Part of a small language model's weights: learned positions, 4633 steps.
Each number is 128 + 24 x the weight over the matrix's rms, rounded and kept within 0 to 255. Layers, rows and columns count from 0. Numbers have three digits each.

# up: layer 11 MLP up, 256x64, rms 0.126, rows 79-178, columns 0-63
# down: layer 11 MLP down (transposed), 256x64, rms 0.104, rows 79-178, columns 0-63
up79:133088090120098137117148121158120113156114087159153159116079137113129127168108164119185147140116118114085147112076125121167133135123113178145126126121139157127120141136112122107121149114114126
down79:120166139117173107128112120121165138145109154117140103147126140128137095096182134160123079132143125126147123117137151121120125125104111095122098090141098105131138155142148155128104105140118145
up80:094127100149120137108177152132122127136155132141139109102052157103144100126135121134113185166145135120152047130086148115117167127094120101110070163081161106094127153177127154129131128174105124
down80:088127142145077110135148164115162169102154124120093138084133114155146115180169128077106136109152120111110118130125137169091147109182168135132145116182146084087169122132062162132101103141072147
up81:127092136097116105108119107142096143138118123163138168111118156195091147095127106148130114110124156159103139132123141140116113122163121182134143127135157094113098155125120134107121145133108128
down81:157136158128120125117115154103142120109143158116110095146141131119149137134138165144143128125081114083154134099132106139139123161094148096158111114119151145131139102127131136144130121114105145
up82:127129128127128129128128129128127129129127128127129127129128128128128128129128127128128128128128128128129128127128130128128127127127127128128128129129128127129128127129129128127127129128128128
down82:128128128128128128129128128128129128127128128128128128128129128128128129127129128128129128128128129128128129128129128128128129128128129129128128128128128128130128128128128128129129127128130129
up83:152138141135105149135139117148080146150116129122124143076142148136152120123136140073091129135088085179090065119141113093146126125136136143155101145154128138104120168088120132114129166116147103
down83:148082145148098115140115112110182118100133123119150086121154146102087089101169117093162154125143140106136158129154127175114143137097124091153166136127138104136142102155149134133115123139124109
up84:120056180114126157119139118110120137106154127144155142122144151134168125116132155129125120137126110156058129111127140105111118128113169120105132138113127138106125134099103126139132149141159116
down84:125115154139106106094145133158125127147116103112123111126131117148112153110114095122134135127130148116136125167165122163122080145127155132111139100120150138139139126118151128103098132111200106
up85:139106132148097131145141148144121112113156159170094127119097135128134143086152121093168154113157141144096109146107113155119131137124105120108163096125161068111126148135109145141141145176124087
down85:129133107115129167145147148129130138169106108103157152097153138132129106161119134147121087143136137104138110075137152121152110113140150118157096123142086159160132105142149121070125103100124162
up86:116101162191097126106160137131159105072134120126131143111106146176110097144167123116132136108082094124139092096149172136125113132106136103100113132073146130122096157145114192067163180159117190
down86:130145102098132138151167130131102119147140104142142100112115140081170141123155138091091130168158191184126120079117128086147189151142171094132127132116123118132093107131124133136122126145009150
up87:154148120168140105074138166114124132120137158096144200104097165159144108141137113101118113144122099128150087143125094155142096125103178131090141145137105111094120138136156125102106151129114151
down87:175059134131120170138128119111129114151119156134126084113146081151086115107102139149098108154147124149125132130151149116135099126141112120148104102140121142110162138133113152117132176161148093
up88:109142169132090117130118115149155111150109137119106120171147162148076157144106154152139114148122104169116162114111145088185104116120126122112116115126157118122107163101137144122144131110109116
down88:131100128130133166089168146140135107105140109106157131102132112178132091085113128138141137122137144115144115113114078169106107146153134142128145109135130140103141110117139135136107154141136152
up89:126117149099136103137121135169171143161153160137125132108129107122122105137150144098124158111155145151082120136148134144108133114117098095120122137091142118112142158120128167146128138116111103
down89:116171117125121138133115168079111122113110114105125136161128148108111168137098104115109112170108125136174128131134126092154117150145142171123106127131106152130135083137141119092123098139157152
up90:176162147160133095115176118122094119135150157112098143117133177125055132119125141101115133123114094119133112137150123107126163120132147135154121142123151157062127174108127111072116150128106135
down90:112118147150095146104109139120147151155093130131119110142114124115146089103135144106124134128174130164176100154159166131105149107088126115102147118120165142129069149134135122088109155090143143
up91:123123152163153117071141103107096145108159108145125101084149144170111135136111136117093133152135128134131113101142122095145131141139156146093156166142137144107092124120148137122151109170135102
down91:134097111106145079157086159150123140147104128127129147145101121129117105107127137172136143148177145112116137123166154156098162131129113110171090096117160110133112143127093128135096139101144150
up92:134083091153172143100132118138103141126140150130145138071133163123158127113153134104124079130093118145118114118112114103122149146093139123095146125141147120124143135129143133160098164157114151
down92:168139127091149115138145150126149092120099117139126112137164132160121164111098129148088140136110115137154166116160106152121130113134092105138142118136125131083139096129116131110157130094137133
up93:126135121114128150112158143131088137131119102125128123143124121140174084117112113135130124148116119150111132163136135127155149112140139118153134134112127142137118138075113120101127123122116079
down93:153131156144130118154120110109123147132116149131130136099113141103115162136127155114138142088153114119113123120105101085125128133110138131128112119103117136105147112175157150122105131119152159
up94:121102171156186118112132132197115107119136122175156103128120139107128139128132136105101128123150099124172109134111104129155148133156109130124105136113101122136120123156122098117119154137111124
down94:110141092110100109125178148111115155147136107098102144128156122141150173115105111171108104132091127162113127108165130131134133110100110122131127129144158138174118129105152142114141122107123133
up95:111083118108124166134129124159147118175148148126069201108136127138143138124142115129101118130137151097087146107135134145089159086114139138159155101163172111109171168154111120086078115096111104
down95:180151138129108158061163143104104132098129122144114094161105110096080144107141107098168160122133134121114124155105129128135104185144165115089171145108127142085065122127173124166174116143121139
up96:146136108167116171141146141109111153134144119086131157105117128096139124075147096143110121160125120145146114131090128069161167181109147118086100131113141132090159156119173128119131135157075139
down96:116148134136109115105113175170167126112094126114143170173136105166090132142123123114120146132071137153127170166100120169100091131149131115105125116153149134111157091115143111116154128080111110
up97:119137130146116114107154107107159101136158168137114169106085167157111158076141170149097091151133099138171090092120092141116115143120140117152134095124152183117094129103124113107134126124114097
down97:152157137149169169127096106129129107132122145143127112092145107111115154141101081117137167137140128131086138158098140122118153150112108088081087086101149100154085149175126181129139179146144111
up98:142137161116156138133137122139122124136130131091131116134131140115185147090139165117111141112137146187121107077078120145141112124100105101132142118131166127128089163153091128128141134098128104
down98:108158110125141117101121095127126115143122129123111139118118164141096098137158097109165104131119098085155134144145149150105119131154094166128097148148127121092153091120136138119126135181157146
up99:134100088096111153106149137107129108091147126151107102100119147128146156113082147086174127151153067137127176131120141111153096085111173111111163171151102147089095125145152137113159140142122130
down99:111150118144170146152099132131129153171125116088129163156087157110093103103179065130097139129070144111079147154133134162092194155099082109175148128120135128124139134118090132118109114118117188
up100:130099139138117128136149112151163135116127099151104157085088107130134130140125145132131136082167152173100141106111089118133105114111137130145150177129136088153116097168125097108133152168104108
down100:125131155085140107128136155103116095153125080087139116178145161156136133106115146113120128149100125116147140134127161138116090130158138096118102139116118151160148169097122154141116084142110120
up101:107117120110180127140131124156138166127132111129168148092156124141135175137101123132156122132104089175112141098087146097155105090118123161142076138131125115129128134126115115130161138099108120
down101:124112116151123121131098131102101119137163113117139128166116098097152117126139134163117134105156123093131124103141127137136120128131120108135139134114136123128096113129199200101118124109181133
up102:135085110159120130125151127121168090118144148126111131119117139086117101074166169134146130185120100107130141093115134138075120123083146104117136128094179139062083217129143179124133154130117100
down102:137127153155132124125140134163143168132118126105118138102116104119114146142144106118139150147096126130116176172100166048144209119096184113070141092069077125161146108169140175148110077128059129
up103:124093116126165143082146121148135137139145157138153086122083107097137139087155140118112180165100058131139094110134121101129135111149133124150128106144160132102085138137124127124206125080126101
down103:166181159139131136146132147094099101083145112114120169104156099098124150134123165079126080120147138073137090168146087156128156126137141104102143140150148115161136152116112091139128117134093168
up104:111107118072163148130131124116175118161148151105123156093155140155093117106129124099108122152152112123085122156127147120188113135101156107084120099089127116136061155094174172113170112123143108
down104:092126135148110122141160187140114108068145145131110115170120116145124109069142134116098120128146107121157134098097086190108087118146117118128142105177147153124137130150109152180149152143073119
up105:127135108119127110098152149144130133138135095175115098145088133154162139115075175098120118138175171131129160114089079091120136124119170078135119150144102085102099153169104129130143187117119098
down105:130124115123138127121145167114079124107154108096178163118158079096062114171144058149078132111160146112113156105160182111124109122115155088123138154083129188175134142113160147112125139109092187
up106:091185093108128135124150107145117115095156100175195115112151150117130151100142139101089099169142110143129122111092182095104140119097146138130116160093137132108104178103153154140105078159100117
down106:122124122182129108129115159076115120114128121143127132156098144102160096135190145117103145164181153080111123105131128137134113113110150132096179100114152090101099158155118169161149168122063092
up107:129126128129128127129128128128129128127129129129128128127128128128128128127128129128128128127129129128127128129128126128128129129129129128128128128126128128128128128128128128129128128129128128
down107:128129129129128128128128128128127128130129128128128129128127129128129128130128128128127128129129126129127128128127129129128128128129127128129128129129129129127128129128129129128128129128126128
up108:161109083113167137097129124145174123138165117153129140156157145159117160117126147142137152106106106114140079100115141132158096091101103157147149154155123117108120097110086125103103112118111162
down108:098164154144075102141116165112123155129148117083162113083144104126106118114159108132127123151155113131154092117138150147103116125117091125136109126096148155117111121091167117126208117160186142
up109:134103124103183098087187127172118140158130125137147153067091127108100112138142116167119110093126108135133114118157155147185155100084124098157093140138131129125117102143114198080138124154102115
down109:167141056168106183099131085122124153123149104114119078138110153105110105136164161118185138161161158114137092170099119107080126119175134103097157138066175168097135126110144136141132143103069170
up110:114112130105093147133165115149157117145171158156175114100143118098134148122111096083134158172184152129111099130099122092112110145095123155081127143123128126138090109161153161105157167110142126
down110:138111122169116098109149171132113103138120165125091116144131139134161114102153152116146105090110078122148141162131133088133085154143087142122149129160122111079135155129101145149111161148130136
up111:125106138112131107126165131121138116139133087120109138137141134150149090083115134159167121150140152164095104108125154103125168099117128131131158106106150136124085133146163158074138134104122145
down111:083189106081111147155114129154159187150117162168156124102154130124114149130131179114093095154149118160136101122124098120126098134126164089051095125112141119156161096114081153145138125120142108
up112:140152155133090111082133135122106126150127129152143080124091125113128154086156137126145136108146132166169135125091101140133109160126146102096133158150142103099155168148116108135159140133111097
down112:120117171092105157150172127127155130134118140125097163100179124113128129147116108099141114174127152107115102170126134115136117128146098161095138110113099155119110114107111134122122145128113165
up113:143117154113139145088103116137171116103138121166154169149115149095115138123142144140135127176123080163099124139152175091134129104131109110111128126084110130099083128122075164115170135171135118
down113:128149133162139124107072176120108192113153122133096094099143098093117119154162126154139148105101165095159115133103130106148094094156162119090147147132107108162127141151120135123135106110143169
up114:173125141121114104103166119126133134141153162118101129094124156128112123106153152141090132171088050123132153076130105160136121129134156124123117154103137127074083156086164123113183103152098138
down114:150131103146149103155111131164126125128116105129120152119126132090149114127149114089159110124140103096126092178132115072158135179106124080123095126095098171173150139133136151130115182151123134
up115:142100148114169114092151112182116165119168105149144132044142176135093082130096147145083148156135091145128135089149084136126092144122147088128148176081131115138092129164114131119157125109116125
down115:058126162128136107190116123139146091112194136108100119167157059125094077111129120121134135158179130144143120171133137117098127087125156129098151132112084148188091130096122152160125128140179118
up116:174147051070133166098103152176137138116163167161174134111137192066053138107144136137127091125122131125155109122094135112125155140086155144130100149114114189134148114131111103098125124143113145
down116:097142109158157114118147102113129168118175129071144101151136116130091083181104137159177185103168136126134132085133123140085093160105121154136066095149181106118121166155156117157136117084123089
up117:165158127122172130132203112143132095133134155093133127133108136123100140180106112160086137154095089119115149103100127101123137149092137125115117122145126129093101111137138133127169155148076145
down117:134153134145092123078095134159147156135137092171158136163083123131141100145147174128207157089124130135142122127124125113115102165140150082133105146166129143091091104143108112090111133129156098
up118:122115136112123109129138158172126118143106142151141135079131133130143146164094117134137124166123109104100146149101130097121136133148134112141121127118128154118138141097094128124164117108128116
down118:133122131139143125135116150108136156142135117115129155149144147115141114079151115132132121101141160117098108119122122140109102152105120110121150132106116125119114119177176163132108113128145129
up119:089104166146191106106133122151110135146172115128112135113124146141165124124122108119129110120108130118098069132146128123140125131131144108102179135168127105092147162164121088121125129144122118
down119:151134104090103105137156130116152114096120080129150092142092140141107146144119138170102187141115127141136160129136141149073109120120113116152104100155129138130117128129094139117161122150136155
up120:133106140111152132140157127148160098102147145148090146121167151131140156147119170082126068161119100136125137112104169115112155145123143139100143129130127081066119136125117114141114086096130101
down120:142118104114100186142145112114128153119117097126161135089063134110127139157099129105124144129142151150103142135109137126163166138097161120127157082103181118140142121139135136119141114137087126
up121:131112151154115104128141124140145105100120116157125132152137160179129145141077123151150109109138114126122147087098152098145103080085162135124099116104133152140115133156116161086128141147139092
down121:139152107101115132127171139092107143158133119147130154109134068113131121118158127115088130103129137150172093130105079140139146176165114111101109152131121120100137133127123113145146157131179109
up122:164091105080144138107138199104142122101175111155107110102131159114096172123132130113119117144140099147152147117123100108137115101125137138105076100106144110133126138137162155085112136186114157
down122:102111140125140082122135099150136104109139111108103080129181169154160104126160129187120125116138134171100125108126116149075141126129098133149129134171115104122140141114140124143130134131123095
up123:109147137104099149119139135134170134145114108136134141137138108146122170102124132112118120149182132169114168132073135109090130144103133112128177132113138145091153143147094169113094175128114109
down123:134118127142131111127140129103072137124118106120186096150127138089175130131128137151126140122113126093125095140149111127149164155113165157112090183138105128141078132125127120170140060121143138
up124:136111122129124120153147148161126098141200164108139131113157130067113130073175145128129078101079156142098122110115142108130170100150134150101114124140093162112164175122099100122141102133119068
down124:084123127133122176101130153139135166138063114181113138133127172148161108164153137090149178085138104151145148136147094130125164117093155149125119095138098121114103092151145082142149074095100133
up125:139135090068131128107154178150141128150125133132142144148114140096144106103112126138090115117148103122159125163131124128180177112073105102117127156142127145071133131122160111131112110098132048
down125:072081165144125130146105105120162074126163141113161116077123128158143129130136186136101141108132089147133154119107133114142103138112149073141118153067157144191123092122123127114133147136130173
up126:146162139115157119116135120149171117169118147130151131109089157123104147125134142154097089121151120179147125055149135128147156079106149106122075135129149144144116093133139167100154126136104162
down126:112174088137140175063130094123104121120140131122131090111116154179134097121172121108151142144139144089129125185111139114118129110137165141109091131163125132070127167124172104130124145103115131
up127:127121142151106137118111126116132119133169138111135123102121144127116146113161129137120125128113118149100134088103100098154131144132131159132125137142134172116103170138126172142108127152083116
down127:153137137114147139122113135187135125130132159135105156112117081119149133151127108127124146118117125093139148120121150143131106115092128150100110096131125138164133108155132111128132119130133111
up128:153076074096149117160152145181103149137130134157124122108124162130138121137142107131123108130142143138135105117141157132137127121132114171124079125091143103120120097143108161121147169096097139
down128:138120152133135154140140093116137095077111085100120143146151109091090123157160116110135150094128128103110142182133117193136170132132123098156136103131127147160153118091157109120144110151097158
up129:151086142146138120114120147161146128169148162143183107125087110108149130132126128116119164133123139152122114122112139127138148141053098128111089158115154132125114129148131129102140124130101108
down129:106124159139115117136107177114117091125146146151102130112177097124129197160089133101108107145142126099113155128117115093131133122138143116087136102156130157125118130163139120127116138130146127
up130:137158118105162092072128156103134152111141130166147132089159175088116169125094136135116154125145127157091064089108112113163120155144154104110100145117123113132125100117118180131171140093111111
down130:097163109107161160194123085119123055109067138108132153137119185090132151136138154133185180125119148124117151131151147109120124139165113104153115098111137073180125070176132101119140073117126123
up131:134117072163195131108163126154104111139121160154145184110093111113148142150133129115149129134101169109140095107106148123147109109103144129127117122076086093130121152159082116125150141160121118
down131:119113140137141126119119152138153095122118126115133118105136127065116088106166161109098108158171112116111106134160116163147131138140134135071099142097176170148155138090152120140087132154105184
up132:137110142135139121112168100110090096101142155119141147149130119112145159129155126132117151129119131061112110128161141152092168162164140112134138113108147110115102169152104159135148106134064131
down132:148133125116104122139142054139162111136155157142108153128095170112155088147085161123142132135107102144132133111118094104127133134124115129168124133167146125122146113119174132073142131119143074
up133:129125124128123125131133114137122130134134115133123137117117128140121126127132138134119130121115121126129135132124128131119132129136129136127123134118142119128116134122117139135133128126137123
down133:122124133122128130126121146122131123123125139116130120138135125127123126133132123123133129131138137132124123130132129136131124127119131119131133125139118133128128125130129123116126124129125132
up134:156138089122123121076132154106170077132169151181156090112146132116132156090137129107083106156106106155140139139073139142172104107140163120120064145087113130157152149150158148080110175147111117
down134:098067143094160154154094114155115083101156091106159150198181110095131112162134106158122165104142161134104103107172142130111122123117093076144142107142135125136130156130106145127173125084106150
up135:108105144090129098132125121082134126136123109118109146135132146116122150090107178157140127119150120171072157067116159125135126096136145135131132108138158145139137157126150160100136145102124139
down135:149149121158131157069138128139135132098151150125167146096127156160120129148115096130105136145125107099146128150144107123130126154129142127086090136127134124084140071109127081129159110149127150
up136:118094112148127150106134148130125108133138139115121153108137129150160110151197142138102097133152102155103146120142082126152113109088140098136104101150131102082166186128123106142140133114111115
down136:134122148122128124136112149124143093126117096156135116170139123125099137070132139118189097135157175140116130105105116095110116156131091134110143115152136104157118096161112160113145139152149109
up137:121098136122125130139142117152132147180108140073120149110142143131189123104112131141103154136077128146106168100090158105117120110094143099139102098108147145175166169154095127121152153128142074
down137:164111108153135110131162094123103142109158115141138126120113155102146131101140125124108150114135082129108104105180130199113124140124131100153145145085137104104134119112129131082123135121213164
up138:136118124176152129091119140134088124131154115110122129114151150108115123135139162080118094142096140140127127122101097057152142118118162128101162167138120114138160124158145108147118154142129122
down138:163101114084108105153150130137184118159093131131137129149111086155126142128117158123132158149147141114099159134148140156108134123102099098178105100120140115106116108096139161124147137127111103
up139:136112139145115115122138138126101097157147145139134149118154135122134128108141130143114074125122122091125116117128110140144152148105148118162105106148121128095117129152108165132129131121112138
down139:168137150103137134085118112142149115117116105148115135153131155100149115144138111122136136139114137142137133157120138121114124090141116108141115128117158141132137105103177133097136123109124113
up140:181098107118149168120153138168101122143139103116185074106172134132145134075095155105123126127110084143136123118098124116142146137144135148119138110163083134146161128141116125135129134106114128
down140:145130169149138119125124121079145159141139106108102145090172118114096134183107105123136136131136099160141134142149145125123147098132118102142119105132141105132101146125118102154114093142166107
up141:161100130102101140094128131132174098090122128159180143107106123137115156082092164136131151136153090156106159085120109119118115088131155108099185131124121139111127131156114119102141136157136151
down141:118112132140129163081087145151102146131114118115109137132145122133117118131126064125144161088102123137156138143123130151145152125148151121108139134176124141134174132080106104097111128110148131
up142:118102173138088129093117109167140060129111133153108120112142140143150105093136168081161106182152103128128115129114139113087094149142154128098133153152101182114154110149153122108120134148105132
down142:112135114136152120101114147153165168170132122090129130137112126125088107121108117156118117097099128121118137108160140166183194132107113131140155117147154074173097164125083125133111109092138134
up143:173119130111139135157127133123115133107154127118161138110135091111164159110135165158087156125118098155105098099144116107156114091085150113153109130122121134126149138128110131136135141118145104
down143:119124152130124125143067123118128130124131139106121114120156118128113111135131140084154119110134140108108125120118146113108143168159109137125129145108149106093147131111168118117126162137203127
up144:137097136124110149095142145137174111165125134106174113087118140115132104105136121103110121125101083139114146053143113090170158098163163079162110127122113160158173154127138138133109119161102148
down144:154107180117076154153214111158146114110107150141129130132154146098146088152113126103128105148105144084161094162124135125119106161151117108130113106099137103173096175124111099147097124164110136
up145:119116104135154158088165099126208123179122152111162132094104112122100110158135101130140167174146048171134139103138153109131131109090156140122107103131147094104117120151144133122144140110097117
down145:136129114192117092136111129121140106131127101120159114171184174132090080101122128146162121107096132121116153118124108189092109150120161140128122132128141113140111143164129106145068097161122127
up146:136138147149125119113184118109101142110172085117122082072153128147144116102132104109085108109115124170135110108103139135127123099139149119135132112105163107093131201133090172114137144163133143
down146:090101136115133101110098115174163125130147105091114156144119136113155082127149127105125146148134162137129128114150127116116120157107128186112150141118134097164141121176124105151147080114099137
up147:090180083126091128107162137138139102152161089178187139089112178070102087109117151172129137125125107141159114124080090098166160114110161115110112153112133140108075147131139126131155140095131122
down147:091093145131159134115077102117148197122155157148118102074168143104110188139134087103150160094162122107120148115112128128136093134147159109103107117126091121147134083165131147103143151165115138
up148:132115125110095109145142110147124085156157119137163162118174150143149117103137125104139137110134112183130122099121161158111137130129109129141109126131128089112127163157133136124115110134095077
down148:128196140093116127140117136074121183109112100130135139144111163158132159146122119109157138125105126117145136144124117127137140152119099104133105124098114109151151101101131129125176114124092160
up149:090101120121163141116131122107115138082116117113125134131099175122156132133117146117132139128114152154078168141120146098135147136130136138135108157093104166109153179106092149163100136187110140
down149:146155096145101112177154129145142154095166116118157155087157094093105118147150135153109137135112107117139114136114101167125105127092128127143130120092130125148110137147132084173120152132128127
up150:142128098109109146140151087132176154169141126131125145132123152134143113107168150127100134163121105186086134078085128097133127092121131084163126127130173086114144102118125114128169148086131105
down150:204117167164161098141123111076093169112124128112137159125133103105076126101111115140178110126123095119161081102134146127128143162162062116167117113131138149149091128145121114106132141100196157
up151:126109137121138148102153136111156127153190104153112116141140093151124117065115153128116125140127087172178164119118143135130119128179139083135155119070140116083155113101113165097149101153104123
down151:082158140120143079143113163105105119146161164106107135121170134092193151130110132076084112090148188109121090145140131117142127148091151139089097148157106146142150150119121098144146154104125131
up152:137124099111178141100173169129117139085127111124097114128176129164089155102101151163100109133118085066177125119138161105103152124112162146114098108099149130089148115093107118125141167197106153
down152:122117142157090042081130111160162108138136129134153178143125162124182091151110108107134098131108110138147150091108120104182100158114123135150097147102126130092112157132190116103156107135172102
up153:122150150162127158109141147143090146110144219132093125105113182093107124099103124104150138140117131108114096115115134140147153122117110115108173150097130117126117142131110099111138172164141111
down153:138127117139159123171132131123097139116127101101139110138158106149124100139118140141124095140150131159130116158175133098121120142133140095145111149109131146099118117124108161093083181145081153
up154:149077141140134155101158131167169100143151183105117172115113117139071118123147153107092133179084080115092141068132109092153155114169114134140134084138136103068122161149108099140161116135091149
down154:149137140131137131164155185161122157113105078140117123136107131120126136180129109095159066108157103131127093167090128121155120169143115149054162111094163128084103117135142132091119150183127102
up155:161115085129140116078154138132157164146117093145132088094127096141142128173130130165079113120111121171134086103154126106166151133091161139095090104136150087139097124117133144122163151164111125
down155:109131110121151161118094148148108134142112147147119143159126160142091111079181119129151109131134131113099158119154119054101137104112163115164144167115099172084125154162117108124116121115098133
up156:159143137119136114114123143115099122107089107119113121131104147151121132098157150135130158099057110148105108121145158146137145116098151126126163132124168150094124169138077159148141123115108102
down156:092096159115108139097119179136161108101145138144095101119113135141158148154138123111144126133144108103139145102133147142145103144163107152124115144142132101116118106134136127107122102122166118
up157:138126104127141144152130129170138183125131108133149156110167109119113103121150153132144097142121123080115136134070175154127114110123140128118154150115153139088170132170087138138090153119085091
down157:097122165113105134109111154166136085094118131168105111156139109144139154151093094138169125153132152138080142110185068089122155119112122130134126149137100161108104154086131138122146118107172178
up158:103045078119144151108128104138168139152140102146165152129150151123122148095139125124077164174114138172107150129126176098160156122136121086131076113119133109126146160127112126138122136125113110
down158:133121170155144143101128139129151154159142124080149160148117076147180059122123179115124086138109110133154089116154119124129095156101110124095147132115137132119105120102133170135122103167122117
up159:143101161150141125139148088143129099101130122103119149103109137158138108123132151124144110120126083168104134092099125118116158146104117162143106109186116120124112149156146113117145163113119074
down159:149152111153124157120121166110126159147140116133101119148124132103132121122159118140144139108091114086118079155152111148160128111136046146158120140116115156134164111104088102119166104147121134
up160:131119098140140156135127116116114124125175172122114146127135127135111120120151131077117145106120126119088148129121158161081094135151156113119120114126158077095169120183085158131115164134104139
down160:161165118086114158155061138115153110131133145153134131092097126096110140130144167149112120131162121125157122126124115095135074105131148116128104168107134151133101115107142119128160144150149136
up161:155092093072121141163153095136160151147110134152156125113092137097143080120137143135131123132149128146138109116155141122101144098141135157144081174100147086120174108141123115113161125141095125
down161:137150144149143154152115090100104103100126112117112122158092108164108135145153122118170169111149142125122142120102159160141155117154089122188125130160132117123115120105083117090132118125097115
up162:098137128096134146118139139137121101119119130132090148152149161145126082118143125150135129149136104119092118148144110115133137116134156126141114121136130131139123137105104113113088161121121103
down162:144100164165132142140115129097107155133086135150138102115119120097127144157102113094131137116114146132122132151116142137140121139135125152127125127086119131112156137132146144122119106134131121
up163:131109140095139152132115140122128148119144139180172140126118133095112134115114124170124174146107107132108164102101119099149153115120120119155133109106155118126117160122123140128128126147081128
down163:090169118168123121126126154084158111122135122123134148097139057125142090106103119122144092141139139151181119137145139141134120120125131095138132096158146147145117147118165125116099141125106149
up164:163126155122144125142128131162128147145111138169145157141102114120142114156176157123106086096163116121101149130113144113113122139152123117130113153124107120125110103137092104111154151104106098
down164:089128115103145138124111149103140086122146109086107098147149159170121124158132087106119107146119124147150135125141140144145118124127152163131125106146115125089139117128127171159115129141132110
up165:125092117130119130149154144112149144165138142117102095100124187129093121133154136097086121137140079168095136132128110105123120137142134135118104138148142112100114140133164121135165095140132107
down165:153128121130144115142118113125149105115122108185143144141099115100137151114144108114154144121171167133137098144084096133132131157124104113117158131102089138130149125132141171108096143099119121
up166:116162117110117148132128121131144125130174112148127138128139139129134160122136112120126116141198127123146139149129160074136169115097122127091130129139151113085131105115116136101138111124100094
down166:143096153169144127142140115106097137112116136107084079115104110118136103119174118162121147139117114153127130138132134173106123173113137122124153113130111133141130134108117159162118132129067145
up167:127134137115127173093158133141146129134121128184092125188130131138089155155130178105158095151108113175140116139109121115119139133126141095092133151079143082069121183171106112123130141132112111
down167:130132151109140112127154088104161140104115107129175148126120117089171093176109075123125161136123182080140119141140097102151186135148097163123156097144108143091118097160148156146132078149073136
up168:131112176135128150095133166127124115112136099157136122133143125115131130089161129125110143124129116165147104124136135152151171094147131098102158102073162136092155113104109147089127134166136094
down168:142126100135142103142128125118125175168133166083113126084143134116149134145122137107132141112134159138130165137133144092121110126107146121144116151131071139121105149158122125127119083092117140
up169:104134118131111131086142122180106130150153134128102143140117154080116101145100148081145111140145135111130096129115112108125139177063132095101128144129097117132151165145158145164147144127127079
down169:103085140118114076131133147140181119149151115112139132084137077182107125161130143153146128097115118120133134116144146185137100138133117166150129173120174138107086139107106119079121122143124127
up170:138146116165126110136152133152104122162134122151164135114146127097099146119107129130106153137120101167162119098113113118094116155084135082116106171087134141157116110137108097129159133156129097
down170:143146115115167137099136137114127146120137157163097133096108126132116103156099119131147114119138146097117094153115125128139089107128109130108129113150133126101101170141145171128134146146149135
up171:153099162099142133102133119131111106150114113146158140169138137113179135153104150109155109162105108141144148118142128152096105178102125107129104159128150081103135135137069157133128122136114107
down171:134156107127129155145125117158143175125124125162105146090119109134099103131103099118125157120103158131138130135140105106147145118115140160130142121135120151163112078114159099111126122136079142
up172:142146088118158140123165169070171154117136095175114144147107164158131112113132109162091136120118106141114113134117140117139120113079142085101125081116136133078120112112100144132143174156104138
down172:127126176128080137076138151150093110194156134108133131120130136147116103148153081144119133125123146123154133138092137096162123113134091162155098161145105124123166148135086100135134086110140106
up173:086106136077172178092136141127205091148155158168135138091178121133122150150140128130120167156132073121157114116131118137116133137080140115114128122104128105116090155072148153099162128146120145
down173:139138110144153086143140162110121113146144135079100124165166104126114101093137120143166097109125130075151121142135097130095123130125133121118179142125077147143140177142161118149111153126109106
up174:149150121128099127140132143092143133127160116150156139080134149111114161123179119124111147110190055171105067130152111108113141100062161077089142131128149139105121131104139176153122143166118108
down174:140115116142150089181081112156096076143116150100117120146081175112124117164192124074091100124150116148116138148121120121126091133133163184117099158141096110123163139142137119108083158122131140
up175:153160131088120126158126130134140114162141109125115173115080174089127088138147190121138111125147123140132120120107167101089130116084124095091097149119120139129099131134115186108135116169144101
down175:123108166140121101108190154120105136089147138117133073146125126165150135158129096132134063145152118118144065139108079149117107116132159159133143155176150152093116152082133136159101127143073148
up176:102126118156116154093121141140100129125172127103174149097142144136111125127128126084075112130139130156161140110132159117140120140093156135075134175142138126089140133161149109129116125128118142
down176:142171143115139121163111119126133132125120155102113129120115093132154089088097162166138135161166104146073127106088130144121105146096091114157172106136144112113119142138154143128156141154134105
up177:135121136147101162129127161178140131092137145123106161175097135123133135083146118121133104094176092100100087091125148140110141122119118149106101157137136103136119141179129184127157145124117068
down177:114133098125145099123143172087120101152129113131165145153125159096120133165149113139082114144102176160118147094159141112142129123119176150143152142118099146115112137112142085097128133102086128
up178:135095127134162149102138131129105120108168113118132069124148134099151151103126097133140163107134131103117121133125124145182167111144157082092135140141122087138128138149107106118172112147134122
down178:143194118121146107127139108103167154131120113106143120103094153131122142136158125114127103167077143135146115120126159102102124140107139115130150139107124078135148117151165148128133123110105119